{"norm_place": "pre", "attn_scale": 0.125, "init_std_qkv": 0.0236, "weight_decay": 0.086, "seq_len": 512}
Each number is 128 + 24 x the weight over its row's rms, rounded and kept within 0 to 255. Layers, rows and columns count from 0. Numbers have three digits each. The size before them is the row's rms in percent of the matrix's.

# down: layer 7 MLP down (transposed), 1024x256, rms 0.153, rows 549-595, columns 128-191
# up: layer 7 MLP up, 1024x256, rms 0.155, rows 550-595, columns 128-191
down549 093:158110170105099114138175148164100133146131116186125118080132128145146140152080150129119143166128164093147129173169131108107114148136071143091124138124112159118094150131118123153144110142082123
up550 100:156123114150143130107143118111121128107136163147144108111127116149134173142127071112132111108123167077123174141100154099116111141128147127105138127145130127142120097075140157109132163153128123
down550 099:139120101074114164118135157111134138136143118112088111117132134119131108130097140161201105130090121141122147103125072165099098120092144098133099157146110128122136160135097115140130127098091113
up551 092:099109118113083123133122082126126169082121095153167124107181111123149146145172144138132126170103137099143128163121131148112138100148155098136155103103076146075064102142153121095127102144081121
down551 096:108149149138135146120114128087141113109141110152141121126116136096075146162176127128141138158130123164130153129169117162138126141145140121097123147146110141103132117128123122141109114134133113
up552 104:135103145107090124126108100100145164121127143104161115163127093144101136150074157152135174116168137098180136091142112105118173114112137116135130147164099117097165128118072097145129124140155119
down552 097:146127092135124156139137105127126116137111084187099127122135145124148170120131134089084151132157141118149096103106121099121130160121121120132130123124182084167140131138182133074144140137097143
up553 093:156122141157115108112138133104089081138148112154104143149136119102114107151089133127163122147154104123148092109119112158122131154120126142148146133147062144135127125157153101112171132111121106
down553 089:114112151094157150154119134135113147097125177119116128152117170108119150070166131169088126108106130185131138093099139097112107104124126169131121175125120121166150127143154157160081123108113137
up554 094:124112154149145119149151139132146155112157170093099136135084105141139126098147146134141149138153135164119168122141132168100078158118118122143084104155115117137186133088153117120085181148132132
down554 108:121136138112145084139135139118129148107122080145200120187080151124093136132105146107111087132153082114104117154130150187132126200111139135145143156149150100136110192094119160127101137153129105
up555 102:126150143161158121113129109120115163154114106075122101109115161152098159083108087148111103118125182155165103143140122137106113153127125131123126131173123152128130138162086128154113159126141122
down555 105:137104089133093112142151089123115127104127150108139089123159132120150144146086112176122125132141123133170144116166135124099141128120150124114108105108115072094111097149145105103107149130148108
up556 093:127136114105127154147140169130142126151130154092172152132109106148113153116128084113090151123113155130175129120143166102118122085145149123131117138175124097095141134150159091131122149168106116
down556 089:134067149156122108114142100128145129172131113141115173136139143103166117126196159115172124129127109142115105078101122164138118168112122118158109088139152141121140134102106140151148142143145133
up557 083:113103094142144112133147158150076123135139161141147129130088134132101136145099100126163129165158159110138114103186174143125153092177134123143136110108111119143157156141128126116112142121149150
down557 093:150157138137124108107079119123174068121135154133097156134100094133141131133143163133121114139103088132074160107119141140132140171140172173122186155106124108143124166118116136080130132143130156
up558 101:101110127148125129110119144139070107142137159149139077102134103144094146142124113123116102143150139160167159110105122100153119139153123099114136118100150081109078154142131125130132134089102121
down558 091:152126146102111114107118130140155153125101143104172142128132170097135159094103173129147170124141125126128094116124108125128090105119090124109117084128114134119166133118087145129123129127163140
up559 095:091117131122167149099137143108118119086136130121132073149113145102134166176125102161076184149135113117149110117160087114110144103145123146159134151163108157086112128102110123158101185115135140
down559 091:133115107132103135129125098105150128152109112138107147107182123122174065103123109139133088142118145166170107121141141107154150113155128098134122115165130088163142144116109153114128152116158117
up560 097:096160110152142136126099147152128133138133142150127136124135129133174175109119118148127102170135122148157144138129135145148114095137128122115114123148069133123122112100127133171143128103111126
down560 101:096154089128120136122107098112119119132141121115139136139108125107140127123132146126104116141149113119139051135111134133066153129173115115093116127177133113098122132093108155103160147151117127
up561 094:114186106122138139146110123164088137134138140134132157165104182178077131112114122121122128141159157114114131145138120136146147138125119116156157177109181077122115123126158141148098131148118160
down561 100:170124127126142106073144131145143174095096126106138109096151139134091157137179167151212124093139132116119178103121153134111121162110141147122096146083139111092147122165156114086123148082089107
up562 093:081103088114119161136085148143123138125115133132108141134148121158134119149121120106120131149107161179136106092153155128106103118119146085084135124129144150149128115126141147126136145119137095
down562 094:125153106122160124133158094142127122100120107165181147133133096162119120077140112113153132120165147092121111126173117139166109157120196097156140143138102098146134120149124116148145127120126090
up563 086:132160139103128123098118133138127133113131169137158137134130096157145094140141147141127118134109117123125118103123127129123132131120102156122103105129166163118137180105109122155141184093151113
down563 102:160133107137111133126145111137119080118113071127156158164123135103154115163107080118129156131102122157153096175094139151143142163099118135122162147125128105104121100146146135129123119139140122
up564 103:098131120108088121118156114120143153095109140147145126146124063143128125114144117150121139154153100116137117118175097140115159114171084105147137139154150146179108134106095163076147128160167125
down564 092:148090128151132128125124122116131106129134141142114122118113170164131131133132136106115114086138175146136124118113119124108107148131157143145103131106094101120141168194142095132110136107154124
up565 103:137095112139130142114148120135161141141090116093115164123123119132133144141124129166165100128107155125137158108122120137131137091094145114145153144101125099115108136140110159176177114076100144
down565 110:131155087148152158149105121119121143123167153154141121129087105080098127090132180167152073103140151138153132090140091141143120126134135112117145100118120098120137065148096146125162086113114174
up566 107:133131118137094118118084146110126145187113123087103144121164126082164074146134125126147113141116132133150114108073113131151101116083097156156132141129147131166130129122111117145099132132138110
down566 108:126128123170149129140117101111098136139176111125118078151111125121138158170132133150107143138108156156137097129126132136145132122158120120143142167127105113174154131123151134142137137149152114
up567 102:079156102149107137071099104116127100121126117127071167129132137099128109124120120135092150093147146109119099104130131120137113178136128142137113132135128151075112134090137115139161139127123104
down567 098:110095140111142114113177096102153143127136072115116132165116178116086087094152105117147127151105162138168134093118129152117156122143176144111120107134179112125096124129143135107114144103095104
up568 103:136119105114103172111123211133118143142137144114145133106112072146124152127132129136088158156128129124103134138193088105106130148114112175171146185135124118107083148135114094121138093134125167
down568 108:114143071174135149114118138137131154148126103159115129188137140137122130142135124128165133146138144161134108094086130160122150158141131106173118127123102143136143108182143137083147106113145128
up569 089:134143154159141149108100126131122154120147118121158119130143169122130152143153131162167124104117103139117141166186142143158128135137117113102138095130106139152132158155111133116132134163099162
down569 106:136131119140158170120137116114149126159149115115115146146161115120137167149094084162165137083114151138121153124129153116162125106140157144134119069142119144132161124166111144135186177147116123
up570 087:114086137107098120155142144101131149140095185116123105170139148130120061130116104131086095129153098135143130125120148136101122142136127120136105098131073138156141164127150111179160153142109142
down570 100:166112124116150125143127148133116143148124101104200104180148127120139117135097168138122163150097110140166071127137146120095131146186149153143136128111110147127109123105133131151151167122093153
up571 090:109149118142163141106116137113135174133155108155132092135110113173132154156102108131099089141136130133140118112142143132149105081120098130097148119116145141108144128164144127159146117137100130
down571 099:126132101149125122111119123109123142099138147118171085078138131173172151111122110092143122095146171127140170142109171151119149113118146130117141152108170122141074165100099149158115143110171141
up572 107:132133124125106144137090123157095130116125096125148122136193175118121107140102107114082127056110141135109120100110107129116108129133129115105160169109126122082112136118112115124149082172140111
down572 098:156134135111111079169152121123103121157100161147112146139168145166141099155146143134107087147145175077111093126136130138089111059115143153125124118163123086122092160158113138100152099121132141
up573 108:161149098118122127139115121083144116138148129146128177112161139141116095149120105136155122114145154124133108131135148125130117167132123137061134137170105118130151139130132195126168164126118092
down573 099:167146116082123125164121105142121109144108165171147177141118103125137114127103134133152141183154079107146090164128133136113154129157169136134149140157102122107126093128149138144166094129135160
up574 093:179128139124125148147101166162111149113162132112127081143144147154149125104118142128132120161098152152097149123084161093134103123109118157143123072164129123168103112144116114168168124059119124
down574 093:108171096156127123134100124062125129162114153129147174162100118119114094145105158172151103095101140127157111122117117127147165079144099152114116155159123168165119121153129116088067135189123127
up575 098:094116109174121132169108118192140125096107123125167090129170136156124075164099197137149121130101119136092126122145112155072137123126148126117136138078168102138120154122116152159140125115089152
down575 101:139108117136145146101132084119159108086124121127128100142116115113108121144158146126131153122198127115112076118115158114133117135139116085130100115132128113108120118119151194140144168204086091
up576 101:142144118109121110158105121116088117144146133164124115155099166086114120148071127125127187100125170140171147125153101097169111147138147159152077149131080127149086125109102125137093099118126124
down576 102:127115138091111109080168147147111135135142153142109147133125149145115096162159123126139179099137168142154146164162125125128122121117085105141188097157129139110146118085159093120137098136133117
up577 086:080142104187170096133090127151111119137129138152130118122125125122118091118114106139122141127116147116128097145167117116142128150162145122110137124116064145119194131097101137084121130146121162
down577 091:159122119105065093171123146105124111117102119091167157113147139127135098122176108120163104123118129073145148164077100123123107145118121150119065155123143085179124157135152095109131131090112105
up578 095:143093119139042120133153096145126117143118172161131146121103093120135115124092131114073139100112123112126094151108113115104127146103126146145155101114131125157111100129139106086132117168118111
down578 113:132153168118103136176146131096124121099137127092123126124113131134155110163157121151141128132136164134149145139158113121123188105128140120105148139118112098119126136120164129103173140130149155
up579 093:122126136090149134131145084114120151099148130096130090110155091174176155147118157137140154134128118152119117108110137128130134116165089115118124107130151124139117129131115135081131169130110155
down579 091:140125136163135130107129164127161134151070199154117136129125124147123116129155143121134139066123128133116099149127112132121121177103134154147133187134127160144096130105147172132131107125138117
up580 108:122137174140128152133145140153079115130100140129113124110132139099171093163122128149156138104100161102118072127102145086117097155141154141098152166088143107136134077051126181116133142150150123
down580 103:155114139160170108119123141127133117135133121103094152140125137140073167145088159117118154122127171156100079134132117153119074134132123128138065122114127126154134153137087118146131093111119110
up581 093:139104116158116135134120094138149128128169120098106124118134118144152082102131043134140084141096138165115195171093109098168139115099128130149100104112114145089164134130094124161153141123082126
down581 105:136127148123107115105107172120143125164159113110107173139120133131134093124138106102115139077135111126112108151181132160129108143161113142133129171099119121111165123115146129096144125141106073
up582 097:119113138150118159140095172080141168121145110139141153138109155100129126115111133092178081147143121132162134156109095141186138063136132116107130136155116150131135090118129111145140129101113134
down582 097:091114127143156157097139125115134148093147107179149100140128117110158133139132139099094096153107114158151125180150133198145134138146081114141142117102120150114140102120084139185118108162116118
up583 099:143148183094125148098088167138118176124092139156147118153096145126119134113133138160103127101102114114152135151097120111114113096126099097136086129102130137166129119119115128108164128120109113
down583 100:152201093120129160121146129109112086087116142136108138127169153122145147163131139117122128128127126092113132154120133129120156107066120115143157114138120128121159112088093109162115164163121123
up584 108:104098177093127163160149146157121117117116123140125145140133100138126124158118169147104122091119120135068097155107117123119148106104128153122095159101084174139075080126105120141107112132122123
down584 107:138127139147105181134145100142111131155156148112094212092140131146130109120102155110165119109149137120152154152160107179099093144127120130158151123134115119146125099117137159102152137090124196
up585 102:141124120160074129134126113137097096178095144083159136124116111136137155169140120122153163138118123134179060118153143123106136157145122136170168112118126120097123155111146141133136116153121120
down585 106:137156100110089151135122117129119172119119176097155115179131115117129127135105154152108102151131144140121138116117127143105166114165131129116147139133136128111115098139098138148161126146165147
up586 101:093192118147152160082110151135108153157117114075129088145088141135127141104116137124137137132139134140099108128139151152139128133103139131107135135092144135084128153128119104093148115157157118
down586 104:138144130127111113133161111130132114156151124157114150080108139130115122135152161072119137168137145122130162106134129112166074138131088136120135148150098129158153154134139120155148140086117133
up587 099:142120106143107104118113115131177125132153142121139121123093111074115148154080166089139110101084112118129142128129152152111131162091111109176087149117118152131128128126137113155106133144099141
down587 097:165103138134137137109198164141149146122108127124171145126126163144093136137120138102110120103138115120113112098112125135161153093163106168151128099164126098142130144125150155136117127141137129
up588 097:151130143143107127121096173072134180139120115121153106092119093115132135128127107143122133156148095119137127178123160115144137134124146131107141110104167111137066074121089113113121086123107106
down588 096:140099084142132128159153132153081125077113122136124141171118135139108167156162141129140186098127122097157123145146103159104179106127145099141103140125151177118134143097134109161134134151154140
up589 107:105140132107122159066144141132161121096093167140129129100115112142128105145143153123130096106149127087155125104097130142113155132142130089092181096154125153150122123123140137165120167101085147
down589 096:173119135143164105189149110125061116123133167142098178154133114141101147108119067106133119097122170144146153131139123143120137127111077109171149166156158116088162165135097138116131109106092140
up590 108:136132130173127159095111091166155136090096153130153132141091118118141114151098115109118158138172134092122137145152115161102126112120078160130115088158113134174143165100141131127104136098127108
down590 109:192108134116116112149114082118115155131128113150143110143106131148129105115163158107147160109124161094092087131115138119161121134080153097132138151173114106137178131118136133127083133071119110
up591 098:132152109083106144103117138169138145117130162143190168101154116169178111154149125167133104133121097082119116115134103131130102121121149167161112129102166162142129093129108107119083149156121090
down591 100:123163127124141122144155096120068158112109097075128123151149066109107091110115175119132152160148141125146134127152133150151118159124118140146119158102132131131152146141148115140124138120120097
up592 097:176126151122169140099099120125126099114103107110129097147093136111124150080107135146115110108166107078126132112097119130124169147159149122093134143113138101140140147168128117174127158156134139
down592 102:114141149163107114120143145079148104126161156193105163184137115139158132100169144157150136144128123132115121122150157119120134092146100091138112122122128144138119141109126138136138124105111107
up593 100:128106107151161091139154115100123102142095101168123121148131118126091129117126107124091152123121122118146110078091131126104129128135151166124145154055134152120104120152093123135099102146100135
down593 090:147138133165136133126108098108119142112115120139142149121114170153125132178069108140116153111121134138155132168156105128146103121137092138101119123154125130121144151161136144114161143137110161
up594 097:097141154162115133081152142140159108119093150133112101161174125178140161104122148106094106124132134110107177133101124173103129123085127104154108143151126120146109074111116122121114111143102101
down594 089:112125143110145131133127107102115111145110159103108144159142165102099140154153132144175100132107092153131080123158112090115081141120111142141134110123105152152120135078141145112104149132129097
up595 089:132124143108134154082134149091129170137093124138135111086108099134077116138147143157184098106142126094118078124162131129103101132148194100131158165096147104117145117122170098112130132093128095
down595 099:140109122103159122153154106108128134166113082161157161149106100113156144133133146076153116129137144118097131128092123144124143085119140138130096143100143167127135121122129103066143092104114130